Part of a small language model's weights: vocabulary 8192.
Each number is 128 + 24 x the weight over its row's rms, rounded and kept within 0 to 255. Layers, rows and columns count from 0. Numbers have three digits each. The size before them is the row's rms in percent of the matrix's.

# layer 5 MLP down (transposed), 640x160, rms 0.0722, rows 158-198, columns 80-159
107:157154127132095099126162152111144092122091136126144142131106151129096176083162137159117128153098143151147094126148124118136129091123111153132126160138164111143085156145111102120178158153121108128087169116109146124114134118152125101125122068
101:118141146140135143144142125084166138161078167165147071162140138164128104106126100146108174119079134151121124119137118112139190113121151123093129116123140128148080141105104087135115151104112111113135126178127171102113135144097127163098138118
107:172128138142139119107120131121116088112130141121123112190148153156115110127110089162154127170139193096112140111115093145125113149123132092159103136159131095136141072124146125089124101070154119123128121171113118137173136094115128104096131173
092:127114153139135079071135131108095129141097050134143112135102127154105121160105141120160123141144132115150135125138088135131134121129165176157114095124093156137130168082115134142101107122086169108122133117139092177149098154127178114150142137
081:112080115112142133129104154092098123150121115102149131078088141161100128067147101143100127112115146149148119081160089063100170123119157113111114143154166145152145125129149107141143086116136122130167143132089129129112141133121117093130150121
103:144169139130152133143149115115124082140139130121110131109113161153139136142175145101125135146125088132140137126121127107112142123128120099127155155148119115110134125125145115090163128083148094115175117137108156127119175105147152137117182107
100:139099151130145129091140109155125127108145144125137147102109174124110116156155126155124159143118147114124133094155146096122123106111164123143159137144122150147163114125128103109137094142133116149104112119149101088166194113088182066108127116
096:132159104114112172132135096091100112131100172150121143133112104189181161128166128117124131121146100118121168154140152106155150107129094139118125139107144151155122120128073101143124139145153163129148167074141173096092127136092144099118134077
076:129126107111164121150096140120135087174150115152105109108099088135128133114118143119125112152112104122175081136121129106115117132181145123139087146145155150125146147152143120156159181102095110129103098133118175127144102152166129095115203153
089:108108132138091153141122147121108136143149132136124092091152123144161095141128143132154088128146120125153101100128146136096137127145125141115127149114144111044165100123106105139096131111097128110135127089172158126142123108153130146166131107
106:133118095100106129100119134134173152111150082081128130103122176104089130154143127109107141117116149144125156111161108134135132097080127085135167077130111091100125116109090112138117140137118127126105143107132161135114113076155157145122133093
107:158119132130150097109106151117094090097104177107124096150119103099122110127115131135097103105111142122161129107094091148128098115160123110125126132117126109137133163110119140124116141122125142124146111111088092094142110125150166088091101091
096:108137109122183106157117164124121146144148122155109147138121166114126182138141165146166175146126127133151115123101117135099149124174143128135174137120090097172110143109089122125153164113128138135121153139173183126130113077168116110114141091
086:107103115131119115128111156131106127114122160134134116069140094158124147151138082114113104156110123102138139105107130172141167125140174107132109094112167111125155132118097114125152081097121152177098136140114141131105151141081140123150116161
110:126101126099132148133086155125127114149123159101176129140081106109115117104153098152146135151120150154096189170151105085132174101136147108139134111084114137166164185137144148078095109077112107169143109142123136145160196128136113076100102174
101:140156120147145164122114133110118155145098126128144121109135095116141126103142108124088110070130122124103111136110131088137137140135083123170110116114096123101111122124154100147124174077121189098161136169131128131114077109076125155114140140
093:157143086162091106141126138126159144152111143107159113144101180111146119124150160135107115174137158173100112114143087149121120113114122101124096177102109133192142113117176096117109158157117123120099091124144141123151086152134122139126152085
105:089131140109133115108134143102152142159132129096158175145119118134112183131143105116128145142079157112158162154105151140129141160162110148098098076116083110109099145143163154142115161137164121116146114157154157140128112136142110096126112169
088:160099132117100121154150144159149107086151117136117127154132144124135117101112121128110115124111129093106122063104106146140128142171142109097097132161138126161171090155131148157112091145165136081113100125117156080119110155146110107064137092
118:135091093154108152126125159148154103106107118179122143170108140139164144105151096092120069088126135134130103151162119137132145137160113144168131141102124117150131155157136135143129125130107106151105116120103163126131202150111148161124146139
122:119104142124130153153114155095151139148148161097125136141163162126111138113135113155137154102121124116141137133151141098141113163116132161160109136127082120098137172066141123120121108141121112129156148127160154127129156131162115128193157108
096:090136144125176137101146167140121181140162110164113174075091144133111139140135123096157168137133102142128129136122127123140133061121147156131134115170135129112137113152145144155125077139114129143097157119118105128180116130162144178137146107
086:150104092148100138076133116147118129111121134178182162123076116117135148174127103179144135118128117156109134088147118109144150134144155175170138110117123095110178111151117144165116174146141137127128109129120108138166157156124148174169142150
094:100140154142141106110123128165159130070162149155124148093124132151144112128142152140128116137161095134100105108145126122147154108109181105099122139140124099145100140164126133129136111170143115128078116131086099120175117192102127142179158124
090:130164135119122133151116124142109135200170116145160160123158153137142103131103130145121097161147112170134129138125147118104117126106109152111108126097116150161122110175112175133159124147154090109134095161127126166139123121137140166158113116
091:117139128136111139111154121155145108132106147108098099185094143123155115140156174133147163126121119129114091058129124123126147125104156126128102144119148152131119184108114112120148116176149146086118153171085167106103118106106099133183143159
095:150156119123137098141155135107148160103125132121151212130171121116133128140115129143127125141153152161138140129149109110098147139161132105116106108167103155160143130149157124115136113118097166139091121131122178143137136133158086098141125178
089:113168140116146093123131151177152163102150132138155140164160120135131113130211131118134098119145162103107165151108107156110128133123143169138127159098121126132108179121160104122140112141099122098181130130128140124134115120133106162141144144
088:138113127165183124119129130148137133150162171128103155115119133088076119121117150148160151127155136186112146106143152105138107136108119178095085130120145142132137120121157141131153108112123100138165096154111167113159147134122121131109118102
095:110169137121092078120117151144159087127117117121146170115117084133142125156153101091111125134099125139128128099147123145106149092115118191132094092068115150164131133160101117122106149115134108148147129097106124138132147141124147119152101143
071:106135134128121107125136125130127113166141115116080119097100126146135113109146116120127124072160107108093109123126114094122167165131125146128101135117100137143138128125128142138120122077105113144194138099159131100147199157123121072132163114
093:145121120069142118133163166138173147139088128106123147131161132161096124156096158132108142121160155091077130112121139151159162113120126121098134130163127133161129141120123139137130107099149106069102154128105077100124111113114112109074113163
090:157122112125123116112155160102123142097125140071113143096111150151131113108130156186115136145092147150096110125123130139159129122102113094085158142108162107119088158103165116127138118111094149111137107129127124147185166125147125131142181099
090:148101093143149188111159147091089150113135093118098079123149119142166086171132090131196125120135108127104141101143134124155108146110172070136146159155157148116131134100142151122158109101107126089129123075155123122155147146135152159113090136
110:091113136179153098134141134175124136157113067128108151183120109112077136115098166112150104127170158124104074120118099164109107122136119121122111118071113113142141153101108110143141101147113113109139137111118162082152120125120143097104122139
092:134114123113077128159134114119131132183143089141135120162121153130167148117103118150105122165152108158117086148097136083113090163142129161139125083111128108088123078168152124153100118158152152114170129139104109147128140105138085139142144050
100:123147123082172157141087114126092136120113116118102115092134116159139137129109129161162120196122123103097141095137114151132131153151125168150168135125151127096124123159154166149124125104149163126117143148136112190120132161126146161151108150
092:143077127138126169178095115148102115130144110077185106143125167125130157132099164091178147139157118137142083158098129112109119146176115143112148164099133163127126140124140144127122115127118125120151151097167133083089174167125113150176148113
112:140133135157116158165121113130145108143141129105148153128133105163132126146136112201097132151144159219102103116131108173123117113175138151141149128121159122127101101115098146146110106153194146126122146134115123108142152159132160093144147143
082:141134096183144129137152138138096120119118165171135143132156133131156167119101116069118128140135119096147110110124112103150102138109161131148108158111166053109152125135141103161149132133148141166151112095085141111107071142140177135147120128
095:102118177113105082127157143153122141132147127098098146086115132106146108134120119112175136133188115112125140123128142162139137158133124088128139123133159158128119130130097126159171134134149146138135175176125133151118091107127148104157103112
# layer 5 MLP up, 640x160, rms 0.0723, rows 159-198, columns 80-159
101:101190118160169140112169128146123173170155131119110099098095103096125127155132137132152146111130168121116098160178114121100127181100128136106119127104150122126120140073134148144122121121114091126108118129151137092095107134143131117143150128
105:151112102145107107115081107141116105099110105109087165126110123134158102151142134082121073129112132122140111117103177137135123134134135111147103133097109156120177139123117135152115169090149158075098110102187110120096108140160145131108126100
096:131176107080133148130139098135148147119148113123149123152161162100159100080155113155101160132147177112133127149145133115117123089118116097107142157070138157097155106116104142152100091129111142141121135151127154107067124097119150148093119212
095:149159197086106116162107104117152124177143083089121096153131114118123150180122106161142116150157164145139081151144126132101116087127125118129115098121109115134112113148111160144114137118118110108108145133161136125142155108119126138134135101
101:089116102139126134139123099151148136110128146133157163141134140148092136090135080144130134124152166121112182108107126143116184127085160122138120154124107094114169105131103151116143107104124146137107143112153102133147137180129110112123174105
102:107173162110133160172171134092082126121124131131114128158153146128108126170138130092128153147099140108130149140125127085175129148126109120099119082136191147137114139135126150144103163081157099139106145121140138110125142099115108117145153095
100:112152118139164132134110091116142140147123127122078101140167144089116142115171104126110176112133154157123124127159109093104170108100152126100134113149105116120113114121077131180101120120128149112133096118181129131096063132105131135170117132
096:118157143105098132146123088154115169096109135115153156151177145135081104129159109103125143125139121086068133132139134132111156129075115101129172097106104110148118098158107132119140098145138123100168147148119093113074150149068126128128082108
098:149144133138133155140141142117120146145119126140148166141099107143102158151148121107123115131181130144155139145144121154171109134096136142096151122106112131191137118175117137143151143138136108116116143144109134142112118116151121122065108134
104:142120149164134187162082147147101117139135114108129120163101129144107146090135126169127153146134105113146097136140142073122161135125160168102102156148167120161145169102135138095119142130151092100150130143150149126104084141136091146116156131
114:146125129123146126162122104069141163118107143082117105118164154134131105080146165110139145151155121167130143170118150112143122140148153136168111122146127124104135155106107156178096136074111072086118128153124132140115091139152103150122141153
095:114141085150169129109148144126151144119114097077164161129148070153142097109160097123115131134162136150130110152079160146163101116120132082163127138151121134130163166121111148145098123149127106140127119114110094117093107124115134079120138124
103:099148148123128097119114134118186148119153097192106119129148155135128099088114135098113134131215164089125143115137130116133130143127096135144136131105124134134147131142111149112135106132144119111182125089131119155119155141165134112124126113
099:116114128110143120159142156077125133155067121114066114086131119125151120143160134110169140134134056121137156134104115111138093138122157142115117095149139143159145100127132120129136119124146157123139139122171136131102095132130104120141109086
099:116135149165123093105103127111137133136108129136134094151164139161129113099137138109158135166113125158134133050176118113110139114127178131089101113124159174146111160141120153153100083115101077089129139103121118146073136117127136128111119109
102:132144112123184175108120127131120105085126110138115126121129126118113139116130124115128129078154112047139138123098126099162122097108134145131150154191108106118099128180109132135151149119159111157139151133103135108085109140083122122131159112
099:130129096115112115118106127129139138125167132142088130153094110122138096150138130150088150124140154128147100141109179156105150123145167118115161114141165117134125137119097099117107152109093098121087085153100123132168152111137127091128138119
099:113130111140154099096142142115130113106138100123124109115098083133126141179127100136095120140122111138090118143185111107146119154116128133149160111086093107166112138127115115092089128156093144116121139154150110159134142144091138081129127162
108:124134131085090157104142126113127139118151162108118125074108129116180115160161100128085147108133125102116076099132148110143113134109126141123108150150140109123080100089060136119115122087122136131117173123154121137099128106105164121137137118
104:124098147114108123103148141146103165090103107123141111150152200165101130132191096137116184079148099116137139121165110100115161167138096126133104179085133083137082104077140134122125110133135106113153115109126167127155137114099167104132141124
107:107153127156101116125150137131161138101107129105171127167109100133145149177093171146148122154145148114152105168152109106108120171127154138148134122119130151127178121107128152145152130112170142118131149116146136130120195113120117129140114133
100:140106107104126111198170134129128120143095136183128071120129127110141158126081106103127076089168119105134112171136150140121076093151091157114106111149112124086117174137096136159121123137146137148156129113140107148116110123123118125112110149
104:156131137108150117115113141106104155156107144130153140094122126150138103133158111121112134120107079088152149099109145137121125109133119139159088134148143161179104123122104155139099086171125148146087133136135135139128112132120141130069149127
097:112135126164140157120135118111079064077109160129100118137107152119123149144135108114117155146131130125140104140122115115131153118103171115139148135122128107147113145133123148129104129165179150113123126093148129104093138108136120118151152125
092:146114086112145150131116160102177101166116122107098107110138119128083102130108126119123117119110147148166122164141152115117095120157127123120134134136101128106156137164128108138094110136120142167058142131112156195137134164123136098106138138
100:116056117147126135142081114119093115117105149158131068129102130127091150130138124095135143136106130138117142143160107099178159121107120146124123132084134113143125149128098107171124144122128094110118151093143080134067200157150141135145113119
094:148136104101133146116141122132121105128154155132139084100149120176094135142147131102128167118143106184117144137105115088112101086079129161170119102138148137122158092101124120141052118125124120095133085115204109137134147117107116091112138140
081:146115146109168161146112085127153134099093165127126171117097128161185167127119114122139124133081182136127125118164126130124133128115109125159190112131107139145104118119094145130093170127140107127093165120086121158109117113155118116124125097
095:135139143143146155177129070141107128107153130108166157130128142119133183161104124102151091123139092157098133153144167085102111163122149122102120154134135143144124121091092132124098117156086143092121124128121126160097158129130148140111174105
085:145141132084125128141126068134086110151087126132142173195135098101129126108137112099093103170085099112125166141117134134116149133125119099118122132098107132136147105153089131160126111198145103121090077126118149135098102107154125144092120142
102:102121100099175128106165091100106148125135044118137116106095113132157134164159124139145133133120112142182093160096131109144093123114163141169112150083090124148151133117110135121128138113155053126112127123136082183147133120090135131104107088
093:128128085103141127121146154154068117112129109138108139107146115122095128165123135138075135080157115129132125141130127144100132152119101092144120162121129154145162153124123139111091181131111156142147154162114160129096143117138133088120097152
096:090133138142067099112187162143132130096098125142172132125101120122102153123132158132095139109134121119107139121128108160119133132122139131158125123120098149098139130114149144145082147179161114124133101140118123157097172167108116121096170123
109:150103167128170154079095119099145146069087105132133120124147122116124116149106091108132142139122127124131158124152138102141114106120177139108099134163159094124100122104138132166133141132052100134113119113114154152111107126173145142117149141
105:078137120131123159113130115129148123089098187184161133105136125139117112118135112092128064096124121124094154100146110183120137178081117147136131188106115151115120117101103135119137115136125138086130134141172173102114126148138133131101130161
101:078130128124157124141125141133156100112107147127106149109164187102125104154164164132179142146139119133155128162081148140144160140089156139119112094098098140123121099132090128135124141138111126138137096110129087115138136126156128142122166111
096:169125146081132127114146111166106086157103101096132167140125081114094143139190132122109124124135102097125129126185116096124108110110114118145116134147148128111104121197127134172140111133143134099122102139098129142118135132128139131126139134
105:111095113121129136132170145102155146110138114080123089117140166154155127107115128179149120137138111141134110117125126152154126102118144115111146136149143174108145179163119137163130150145177107104143128118135134143169110123112105146080176113
094:131159154121124115126137105140147129113134124145159089119113154166119132129158129146125153142136138170108110102097065138084155118146154116145116110164093157115142097176106140118153138092119123133094159146176136162134130133120091082150106128
088:122110109140151106174145144099121164122154110106058097123116186141134096106117154142123107137179150104107156119146134087107147123140112099109149120112124129125156137121105125125107131134091095121149177120156108125133163122127143168149117143